Part of a small language model's weights: capped logits.
Each number is 128 + 32 x the weight over its row's rms, rounded and kept within 0 to 255. Layers, rows and columns count from 0. Numbers have three digits each. The size before them is the row's rms in percent of the matrix's.

# layer 7 MLP down (transposed), 1024x256, rms 0.0722, rows 898-923, columns 0-127
111:142112088167128132130067136147157107047146098066133174100159112114105166161133049079129112110122151103157137091110155130103128137149162091125154084182109068144145141175131150158113175152115148142169080130082165082131080065122135185106098160105113171163120071085198135096123120095180123083144087113118149106126175174171132102152125139133086120119121131195083112149166099150134211121112
089:132133041158106176132144101127159088164142133200101158167160126193071142072084080112113141169132137127100174165145160153059117118150131147091158108123118143121058096126123114154140143124119089133077151109123128143092205135123106127154155077120169140147174108152159186122203055191133125108090124127137152111086086132136167109159103077077117147172159103089088115137118076127129118159099
082:166103183164168163123150071195164127123093106145173160164103151129146154112097124098148101140139140170110125122096117126105142130170152120181103114123090120064097110090093117130125076135064106144169069147138132160127092122105105149088088102117155108133174135079129159139177128099198162117132105159117197149045092147117130155089124148105106086149098145101103083146145144205122106129125
108:166137127138146102114153094106172116031112179155148203112085124095113144161146131079167148125105111124171177101104109140084132137106146098057169141108108136075138113131135159169031125124155127102189143118146108118104161147135089074159131149178162207162147107162142119091068164146122107106125164109116180116147108064117146132056127081114116125143156128137084108150126172184097154160198
097:116164152079137154093174093194183130116090108179111151074144049160086063087094070146138121039117119150148136096170152159157108108133119159071128104138109054173167168139143130142128132099099151150164105114108122127131157141102118131179143096173131137098162125137141148100115087109140099094123091127091087101115064120170182095085120132151143089161157131102148131121175163111172120160155
106:174102159165138120171062093151102176182186161089138139125081138177138148136167132111112145056085146132070106179145108107112175124130186172044098159062101100210131141118110086091147105118134132078134141135164137171098142138097103103093114135097146126194123124107150156129089154169118105153092082141149063104123071117070131167102123089142125163110093151174124134163086174119099087130148
102:127118160127111119141188203098154155131154078122138133146106079137153175132141134149121138153123096168124135095122179101128116134128148087063117073136169145155129081099103108117082096159123160171121091101145126190139142066156102085094116149110093159186141160132098086193173132113177121125186121076169095181138136129113033133181157142070104111111180140103102110107160118148160067133152
095:057123121097131131073101173095132147117164137089225137106139098139133088154141058091107077092163168157143129130140103147158190153103112116182118117155172134172166149125106167158115129150151119156128095115121126093166114179097115087146127112125122086114171094134079089084111132077175127180118168156091155102137100134166078149102144114120152132132138143125151164079163136048124128106112
107:103108115097056170166132113153156105174094202145081141110116101156094082190161110106158090139166120176156039086139161150074139165129140110156141113133160072146134114110174115129115159113101144157111098104100080121133054106196126127117172168153158110175102113103065115144138167083123097133108123141171094134181113157092168145094099142155153150116145159107113087140154152168109128148067
081:085120089117122135164146114146086098142172185133143127117148201097139117129124134144141163164096154165134079088106109182124139093096130141175057105144222193123127093136143131092165092095127130173101142144113132150115130117103097126190111133107151119109183166091160141180125157150200130164125126087108100135169138111174084112142119109195174105158164177141110128180132152150160101134094
097:165121096128140148122053086104105121147174125198132113134081124113172135069111093061088059134093094112140157121135088151083159138086147136173160154122132136170106145070135149111116154093071186113135181107124132106166140138107112142124152126082141172139133136199137087162180186122138136166204115122116133141095087153124080151157044097109110120134078174104116126112145076109150141115137
097:110131096126144178133196178037177144139129091188189179127117174157175111150134064061147130127139109115084070154175160123158088097152094144110143078116168177119135130110128106114127126121113113205158117161187074103134179113103154092113131136101162139109141150091052085104155101095104140098127140123102084150137162075086123148109170143137099125087148065104136135179128098124152123112133
091:125117133145107134151138121119125151141144161107101098150098153127183097208133134039142189136179119160091160196117113059131043131162151131127121090112171075138128130104081124139141130137145226093150107198074158115042101132126161138135122108146109130197132112150138137055139119136169127162099066163115096043135147108136087142130113076103128133151135136183129152098125123154086158126123
093:164070144116119154166148097206093164125133126125133194045122162131191152142155055145172118105144137161135148132153137127148129132163098115144077163098109144162144134107157080155114108130082167105086109155167090130161145148081119119124142137174094184154154147097148131130118044114162165115154197151125045152108137165168123146148092111154098117199124096150111118139098139102141158230123
087:108147112130177065148101120160124087135115173098177163153137122130135148063129122131123135102145179079140130116080138135134136106128088154063144103105169132130100044152153145104109154139128106163173134145073130127131052097160143150159169105064180147138122169147136094113109132155201107084147089129147154115110114167088085171134143157081063071129133098115091141111101083099164146151133
099:108145103096171105147142013121119154112107184100087172104116076104162072061117101129183096158121194119145088140113154139132094177091120141111094120135115105146144112141147145132139166107121160141148165098132139133145100161119063150192105120165135115125070130143107149138166143154148180098115127130135153098141146041141135158131158126189134083098151161120123112105078120125087132104116
082:171093098119086112136109145100092082162190109171140128113111171129090114147094128107131122093107148147119193126119104110110134086136153158189148128136094197117161116145136059092074159116152094111102171136108082112113129125132163159156169085084146099126087166151111158064149065140199116145123020075076192148125144164134194169153124107117117119113133135115119110096134146123076137113126
104:173139118126142118074112202112153106164116125085120124098132142114070136102100166055141067091164090104048130119134165154135149173117115182056155166144117150098083144156150159111159182114139159145118085143161090130142112158161158145161142135157169101152137127107150144116129112093136143127151090098215177164120136139115097070114127104117148137137107170133129095138133071130126176117167
092:160165049076108172141081192157112109156158143131133091117142176101064103067137173109214181144119104117117147113102089174108149097129125162106144140159099133118095106143148120070106169108135114118077097155074068136218017104127136141146154127108160110107236072117206143125082186114153105132143101128139167130145114146144150128130178100172098111116133142121126086081150094161112083095147
085:114172109100076143124060168101117117168143142190147086173170124069147048095162116125082110172134112131097152095096092097124151106143093179120199130091177099071124115141154129152095131102092160095088140134119098133135117139104136153076118126113052084153107116213169110118169109146162135104142098099102160104088102127123174133122102138143204111139153124109127144108131113095122069198125
110:160183130064164091119145102108159095102147102073095152106178164119129075144137118105106108111159117098156090155139173171102158116116120095191193175157185148114058111174126160112130160148139109158123155164157200141206210158148113115152111102106124110086062112114128084156161116135164130130160072141062172055078145091146150128132093129129114092147161121126135133099133076093124096157112
101:161135133143106149147144103102132112137148098145112117073074179148116102122176084153081189164120072100121127105173092083145108105117063169171172135165110101108098147110130088110146122143111179074125125064122154145111187093122143129153153144151152120068124129171097090149137161171126165134180161145066120172117147161105080096149130157079101111173146133157110141151148133136086161124102
112:146141122131088131093129085072084056166095155106061134093153115133053124188110158176141103149090116153126134129103126148120143087052125124153131177155085076083148118083110164127163135061122150219120106110151076107098083151130106092169192097207130126149114147112144101123139128058123164104126149094126148116138126097137119139078103110192137131172077103088135162176172180131115184119120
095:177081117169105200093154132117093130114103147144102117126130171171114126138153093147116182114069155102108204095155079144147115093150151136053177156081098156118079097137112148147182148149112161150156177179095142137132119101110067073141150062177185117142157191168126097148153138078114125150127149136102104126184136137144133078062091102141103161189091133120092103126103118127163126097149
101:101178113133122166083089063110065120120187118152179125193124130079106110159147086086109115162133129127160122147126145129144149179098174126079096162144139112186128168153079130095041137094127129117119156128113156113138141149112146101150155101113144122151141142113160061162126103127102160142090192122131117155115118158129096136146097159141113111150167101105093150107120116069093054150125
095:112128135131150164145134123107109147147099182107163134101131075153124143096169154120104103125145115118153184115086128095123147082086154117086108151153103137129108096156067092090085179139172131139169142094153137058115167079095184083148115080109087086135161127059089060111106137176164150139098175200180155149116076175118092188119127126082086142083159146098075122075092143125098134163123
# layer 7 MLP up, 1024x256, rms 0.0802, rows 899-923, columns 0-127
083:087153115153142097123127126103153144067125131128096174092096069147154088125204174158109116131115117162111190093144094114112114139130097117165132136138190126123158192139113128185120148123103156107092122162091161112152151157102110134147111152161152122145127131071208106187127094078147103089115126119192135170119100068112114086141179124145118130121089106125158149161152110177105166076205
084:079115078136184147168110105125166133137117144082131144140175052133125101167155124138093093147109173084175144078148082145090170105077135139157137121123192092116082115122109150143114144139129044157114074158113138134133166159152181063110164166131150111142110152127134138112125160110123136118129145154191110181188147062141147117081148063158170099150117072137160158142144107072163128098127
111:065100125183148152120101109115144141098080089116059061116094154084101094154089137148082089137148040131139148096094125113146116151125132088129133092176170121199145114085122129128097110160114135068188155139097128150078151133030150135121112170106168098147127141124123164133112097163150144077136178115141113114176137158141154075136086120093043169094107124095108141104107110138175211098163
095:160137085089144112156111131154167168095092065134112100109149166106142123121124131117144112114126134071132176127122127133166159213130119093188185074097112143124164121071165126104196056120107195111096178136157119085140134114127147113146112137192137146095151116133126174103043137123133139125119161149093130114152165176147198095122132123149127108094127073099103164156106078074122158144103
113:161176133109053135167160097184173114112132113160107097163143187113124135135123111087091152061132092134145133122086126107149202102112115183138110038093174198094143125139137112115124137130134104108193135132139141133183139089112134141137146180140090136138054147132219148094135116158140139151032121152106113122070129117128167116045083123161137097068143154105114090094100132091112153106101
102:111134064129145124109126160144098113156115097096069111084130076119098109172141069122121131093135175118160174106085092095181194131069091107137133097171162153114119215080155136104162146121130069093117113141175166140153156151182135150114100178149137091121119166137169110113117067107137117137144118150137137094092115124108208132101178116162205157134173097111204146144135119093121151124139
100:185150109080132183160083109098157138142103153122121148089157135111075143128151158145139155150067068137109166075157065091077175129115161096143104115127121126191141086082150129096091106162079084071118088138176184137168167125163118056143147118122182172112114148129103140146177124118121138131086132113155158147200185142099153098134096143106171085141158118134151158130044191098148167153057
103:092191114161135144074121076177179115096137118138159154100107121120088121110112136107159143128111128117139140114074127132152178079084113150168158148119121125106161178180112109136145098196101123069091125121146123072141158111150091167169109166157076174120082109178127106098180128166177079127109133117132033072126116106062101131131125164146034092131153103165131194138085153103109117101133
088:145167109158109105087152104109153129099094151107109128101103076120141142103140183154145091159127073118110150162118115121086148127137115120141089121153101090141176168173157115187139115141152072134146128162178147072174171132107126084086160176105131084152080093112118166139152089164070073121196195120151188124164094101095178153112117166091138186133108113131110168144088176123111156143161
094:088137126106174095136184151144138136096101113077137090175184115113107194168114135088087158114117095167137132095110110175113185148154087106146134127169170133154130061156107099132137123132110140130150085125149143149126158139140204092102118119170143079186157110049130157126122152129140159085114138122181118122166123153122182158020149109142171166128158160155124124175133101173170102128102
099:144130133120105107111111110146174159091145166138095072106141154086115108092166200110165129122121072101188171143153108144127127194063200110146139154128087136131100132173093132148167138155163084106092111109153119136101128084098086122127112111219113153060115078091156107170141132165145128123168144106107095180175138135122083094175081164202052123150119122088143206153118137130180117121146
092:130141105113157143085101124169125083129162136113150149142238081132075178126166199166068106132122137170099122132133092125094150116204104107148108105106157120103104110143103155122112135142122069158109141111146176102162158148146079076136070148115166087109092150179161071170114152134103192112117163063183103218147117136136126128048162148165097172154128132105110124222151122100169085177103
101:131123094146110109145102168113154126136158147154108094122152149080108196132099186136137164144179112160100147164052101113062110145120152122173111134146132132095085119103078082113169140155152173109156149141110144100098150080134091123173126104157119090121096096098122095176137175143071149138119118101051181075189078122124110097154101159103137077081148096111177106156174134093174138103096
082:182096160124085110158131099224081163109110099147150076113099150078097173119114146120085193159150097160111161116134131128102100134113145119171070108106116193124156119133150130149156064164133125094107142059187144081171126106110084130165104091127119130136150141105150116134112163113110165149146117232068101093099078132134128097108167167108115139045102084124145166138090195066130147104157
093:078155145138093112091079137141101094144149117093121090142139171106092170168178180155077110234114155135113145166134109110115181102139131120108130140151144182103164127125143157138135119115156094124137116134086130119226132166151088145088124200129097117042089114116173153103103091115093098083127148097211117148192140108178174145168088105136176117162110134114138126131188175165090079115138
080:130132149172071132121164218175133202067056062089133118091104145072171133112112138092155114134076146145141078175142125097117185164097150115139120079130088084187119132157173180165140091134142146112123134125163132096148134113089198072085102125157070111172114141144109118154100071120146150184146121182139108121153125110137164153089103174116107099165159092134169145109087174138139113136132
102:172134083151092079124069070143154090075121141107111122126131160128111174099133163091100222128145170138061138139138167142104163138172098096162157095118115139182140081130135130144125102135114100120119105080076148076189136110134153122127064117174108139064068144134097126139148103125164166139123090133132083170126196125134144144118108104138082136139127157107133181083116073087122115171155
082:147167179135148094058113103149162161154134051050164135121115103136134159222148160108073134149122162115174118136106107091162139167121138167113098151176189135094142207118116139118138136099144114129114126156108184151134181136155154090127115110117124148076035153182093133110155111117150138105116154166171129146184131088140085079105173093127138103151131163078132069128085175098138158166133
084:152160111124137097133130102167213156103135119125080116126139115117147106108129140189109145161109102117166139139158198095096103168081041098140121113146179147128124148112094127116117111109070132145137150136116122123145159099130117084097127083164173162089120074148181033131092169072106157101073129117169072165134178149189161157184093112112108115150092148100107158059150093035111082102148
116:090164144145111125167091155159114168135079103158071125063126125114152111140169160099103133123094161151128168150131124123150089134140120121141185131091096153106187119114124097096107084183098122141156079170097145111126148113128104119140078163191074110076046076152165066169150139157174081092163128103111098105188148137122184118195122154124143123124127101130181118124153174169125147118159
096:114127132134139101139142191132125147133085130092120112203128133118108172156079168100128076070150167162153098128078104161094133143153171087106123123074169164172182119098127153184141131146133092135131124159120076114111114161124158141102130104140104094200121133074168159122149104071149111129120064120189118093119122074195197132154114091142195111107114098095150115135105109093168090135145
108:159097191160092120072065111088124176093106138095106134128131123061076204143140130128073138139096195097119154158161089145130171145127143134148157164103149141179157094107148133166114034119114165109081098145126186133130144120143127120120090162131071155142070092115185148163145146137084107133101089150131167085106108106140126085089130102134107085114146121108192121132139133143143192116113
097:169120193118086149179142145158166096117080145130146130127171118150112120153108136060124123128130108109062156135114103117143145200194109140211171134130155131126152145200068132154110103097134138105153112075137093106165125159138165085124121123143131134142102084110161212133129171102034127124128150102157106151123131130085164116143108117109079135195140075137107156146181168064091132103134
095:141156139131142122091076135104178149102111119094135099072087084074143175104148124121115145108156142151117140131164146139161101094189107156174119165157100114121081178142116175195123109135148168106145099166119137100168162130073170152091094197142132113108093120156120151118167101100179120121082084143074125057142119162153115093154106109144152150154142153173107099155117154149066081184158
098:072137202084106132169151114113132115099113095198087105174080129085133140122115131089111118133148096157147141112147125127103107217099105056155133128106114170180135122132099174126139119177098172093068142141158151124155126134077131145157137164194174136181148078144120136135157115072174152115107058159054132110148139130149110125151112170176103136152181083109170118229088116115139149101142